Part of a small language model's weights: 11 layers, 0.713M parameters.
Each number is 500 + 25 x the weight over its row's rms, rounded and kept within 0 to 999. Layers, rows and columns count from 0. Numbers have three digits each. The size before them is the row's rms in percent of the matrix's.

# layer 5 attention query, 64x64, rms 0.0619, rows 0-63, columns 0-63
122:531509485570491468547517474489479534484521477503487478495472479469517535487468498514494483499460513500509521469506507487505474524477480443489484491459504548447508491473493497483456521495482519
056:468546476511494487541509526496497435505505589536517532497517515472524499460495526513518504529508475516489520505492547477470482518500481490489511475480503491457459479482488503482494514514478500
069:503467506453522518452490487511497511524481458492479512511501501530464478538517488495507489474524515496490471503506476521512554473534530559504495534520475465541517526527510495502552468480523480
072:488499504433494507444513503504497512520485505516485535493504545521482468515517508475482535496529509500481477517513469492529542461518515524530505518532476463537513523534528493541560479501516512
109:496515490533497497537517497494514479486497507493519497509465496476528529470491489515509498534477483514519514486487530487476448510474500465445502486449505543464480459484479540434458515494468522
085:485516474525535496557485517503509473508488493517528481514511501485530527487504497518514473515518495490511498499503513482475451518481497493482493483457487535440479441504477524428450499478464494
100:483508460545479486550478503521470502503487512526508464502514461499515510516469495521511523521478499508505505486525519520464468498492450493463515481474495536426530467493493533492449532492490512
081:514534454509514495482466447492526466486485492522471530507503489485484532523489503499516498452497500469516503530496536531496514498517543510515481545485508440551521493476478471521472500525528463
120:505496487513494486488508520476534448486490513477514471504496500466508508457481485495494499520479502493499529476497518462523449484502496396500518516457533532487473496466512525517481496541476496
101:507502513563513474505453487542504505491487484532472482528497465482491536496459496485528486492478492474480511527550543519477484533491513509469490518459489462492501497472469484516459511481509447
092:505483509516476471484485479465481529514486487470470481484465516513543539556503470513482475518482468476463501489482448486460515536482483513471514466536528491529517527536489468507478508525527507
094:503520473501477467571535503495457473536487496542501474521505519514521528538529466536494447489528509516499507476459486496530543503496495476513481514467524539456504500528525504509498503505501491
110:487512488485489503472478540496471517520458459508445466537465473519468511539527482482498532544486491487506465493516480494489515507496508501438513490453465502489531494513486508465524496484517547
116:529484507487447466483512504548489553521498495528508485535498477449521505495458508503464485467518498489468471512540499463494487481491473461474501512470488527459497513519510480464495496478453526
145:495549453502467464544525488484502519446510510511488528538469500490521517444512503503497524538503515508518529470504473466475500523537500487447498496472497526463515465473508486488523526513496515
128:483488496514501528465471451491471462455503519434506488526508521526509524480536515490479516531490482502492524478485505503531560550523485513530496489494505472525476536477474482479520476516533509
082:534446514487501533460480478501499526490496426472501491495512471534501486535515489485484512490479526504490488527481464549541528485502502519526490475532502485558533536500528490531520495508518492
108:508511512568490480537502507510502491495513483511509467499483461454526530480475502504512496496459493514519522476505532504487454517477484443477499503457509545452488483468486506483442521505471489
088:498500484457497493442502481486484515500499525478483541490514540524466472508513503493492517506509507491490492501506471486524545491522511531530498515551489457537501527527512479552570480508545518
082:478529500528476499548524498509504489475505538503528500494496476463518515455483503508488527530473488525518532493490530477493481523466501432477492488456513549450477477473497513479461522498475527
055:493463470487544531501463499482503466537498469452499471496516514526482502551549491483523453502517504477481519510483502505528514517521506543506497499498484463538465517504475504450526455510521488
078:487453521472504543470462502525480492513471495474496504513535497500455469501495509462484514496513506486480516540502505520499545477520521547506496544519475463539489566516504473513534474495515474
070:481473497484495507443450446530471488503463510501460495524504476493469552497474465504481534491481490489497508502499508513501471519545561495508507529482499471495495515479507505538516477504521443
109:544491512525494489446504483480513517483534541489500517489486498497505444484453528493503513504509503515462513496560480490537500458496476510490501475556516463527529511522534482516539489520505533
125:483469539510503543499483530472510511494549501437512484429504491490464480471487517442513504496485497529515514508489493514531489487472494447539496518498505490518473541500506477525499512520522521
120:516491518485544533454456479503512511517490527453473490478501536499488508496485500502522458472532500472474486548503514480517535495487516510539499508534508450563503543506503465485520466505512495
130:505502474548517457473519459548485485518525492526452502511519474527498478508506456532535458480503495504466527486536522493507502512515492521518500517499526452506528476479500541512505514494510437
109:540499445502512520483482474513506462546490501514492504510484538536510487551522500553513498510470497467475521477517513510539436497537511518503500475531526485508497497522528531479536463508505518
108:523498536471502502479472504539477462519492487514504477476522493499530513460493513507491578500484521535512500539477482542509465506485504477531501484527496475488459505494477525558480468531475473
139:478490470510527519517478489510489481469543496502526489555530492523498495455546503495475485485478496483484477489484454519512483497547514517483526488520516430498485495493466548472519479474548491
160:526514496487497526493530489463513451496469509487508527567497499507499529496537549506472531499473462479463527572509524490488497503509512487490530513476448505509486527473518483487517516493462497
097:491537478473517490548532474500450478503543494507511545469489459485475509464484487541492511498466478539514515492474480497467495485497543480487498481480498516469500488501535522534517550462507471
091:521552453513496490501516447453486510491517498450503517534511507523496462486491514514478519504480482485495452526524516509486550546478457501498498510527529485506524494503475438500519471517485509
072:456467523479498521522507510469509507491480518494533483492518514517496541527540505494504511538528491527492507484487441483496564520478493511495506481468432477508475513508479506514476544497540542
099:544537504488482446458506465482517516494513490483469515493476511494543488485474492516496475465534507489518472499503530499490501478478487467524482520520541500534530496510522445500541468536451474
111:456478495515499535544505551515480492504476492530510491512514504524458511522550488497496531541466494507472543485502493510492471517522505547479515478474466510460497495507495548505466538472533524
082:498518479533496514553504527499467511491518523518507512513512534539475483515510534516530553559435492504490503499525482523473511515504463527496516461515500490452504492502499518533488515499540542
085:498532506479478471472502470478513512475519507438476487481495510457514502458454513504514484500534489525548496478496490481491547484470503468500495535507502499536489530494503456508557462530467506
068:469499477491437505535528542507510525502472481513495525520491520532497492502561485519479522541489480506462521499461467490488495538495478544506494476470475547481492488540513483524493536493492526
110:489499499493507520508513459466472487492543539496523528486494514535520455458514545523494545528477539513501478455464440509503492511514470474540511484535532501476482481488495517522499487486514524
086:503512496519480442503543490503507500499463504510460506513500490469457527512508478501488471493498506455520492511476530501505541489500530499436518502490462500538539514518493481458526472518439533
144:544498498510524481451466458506539499516528511475478469492491488463521506488456496509526471459534493478504482518514531493507506477484506455516504533514523478522512526481500447490515487559466474
092:509492551507521512440472465525537460501484475499536456494507496474509506497490484512488492469537494480509503508496511502538467496489526450542460535481482491516469524479505476468490462521466478
072:469484516512486514489497482479510463471485508506499481515506489444451472460476482503507526491473500489529503479497557508551492500476533453498476546472510498476473485443491538505508470525472504
082:525546524515514466512483491512513492499499500537498496514488482486542528513446492520494465466537497469446472509547449469474481508492497492492498481481510521507496520518534431484489492484469522
075:503514444466459485511549546500509525524481491500502553495489501519519497491530514487496524546501492538471521522508509471488505485514490512464514499487502556478509455533525482549504535483478525
078:468488491468493506542507570496464527497484521451471532472508526517472475482534503455496528528483497505510524521485501493501532499487478550491501484554513518518481480513480536524535509506533507
066:519475502489530470515457505506459531486562543460515486483539513491521484533472510488484450509515491482490487517494459506464509517486472548500499479510498492508495566510487483501515505507556503
137:532485510523520513476487453459521526497544540467506519485494495503534510482483507477502558508490505505494467540484470512516539526472472470531493495547510472502497536521512457513506511550516522
136:497484536487516537510504548533483472507484501548497490498489467487474504511503497507508516501493508509488524492513523500509437473518540505481499502464497546464494491472522580494454512448482488
110:523520474510506479490475476467506523487515527450504497481488518518535498481508511500516514530484492505495476513512466493498561528485447476532513499537523466513512513519486429514553497550517518
078:481495536485492510505507530509494483523481443550493482506488462484492506512487482508491458450529506499503495499476546509518451487502558502477490514464473526510498494473499556482470510457477461
102:454485484503520535554496552526475495526456486544511499513522495506456516518529475484472516515481505496459517510526507521495475524519530543468489477473478517475482490501492544503465529468517513
098:477509463505459502561507542498464527516474500527507512514501515528492499519540496488482528551459497507459509497480472508494509539501477548467502471470473518462494494517495507516482526472532541
105:482481494514512534543505535505476496515480518559517516524511496522465499536549478491474527528461514492465506503493493514497476511525500523477494465495479497455503475509509562503455533457528518
102:466500492510490546529507548500474497490473491545517526522514503519469484513544498496480562551461512509479523494504483519483490515511496537482491474483468519454489474510502542517479516459531525
086:498458521486503504465506440512529477499528546465518485492518509484497483480510505494478456480548497495514552489429500461497473453525499466537527521509523511499472491478511515498493498508484486
080:447511478474459493520499489481502537501524503443490493473508519482502468453498518488492470492536488513541473473463472486500536513475490492514510510508504506542475517494467468491579499510485509
072:510511510503496487485496465525490490471546495512533471498512489479506498478489529517501530485506497498516503487524525485521437489505502439535514494457498550435485517495536539490434507501484487
105:495479541514492530501513502524506491543504530522518484507507474479487481487493487469482470468508523506543483497432521524502490480548516479470489509488464459501468480472490562470486479460491466
069:525531515504507495534506505555487503489552524561459468468512470531520498525477501528529505462496524497511496544515472533491477505480505533521496461537536474502527485511530512521481476487514488
079:471502481485523487546482492453482491487529558483506548494481533520505482481491525522516497534473515539506473430526437503472505495524492542464501481500484507484498487504496496499508498479540507
100:534465532498517498505518455485542460518501534516498479556510490532508489497524500513485493499527524470466518466452448480498454479535520514479541464509504488495489495510514505468474486463478499
097:503468557501546489516484476498506506493531539503485516507478494534508490512507498521524472482475511470519467463453470520524487503533528513507482489547501450506513500497499546477483481460553468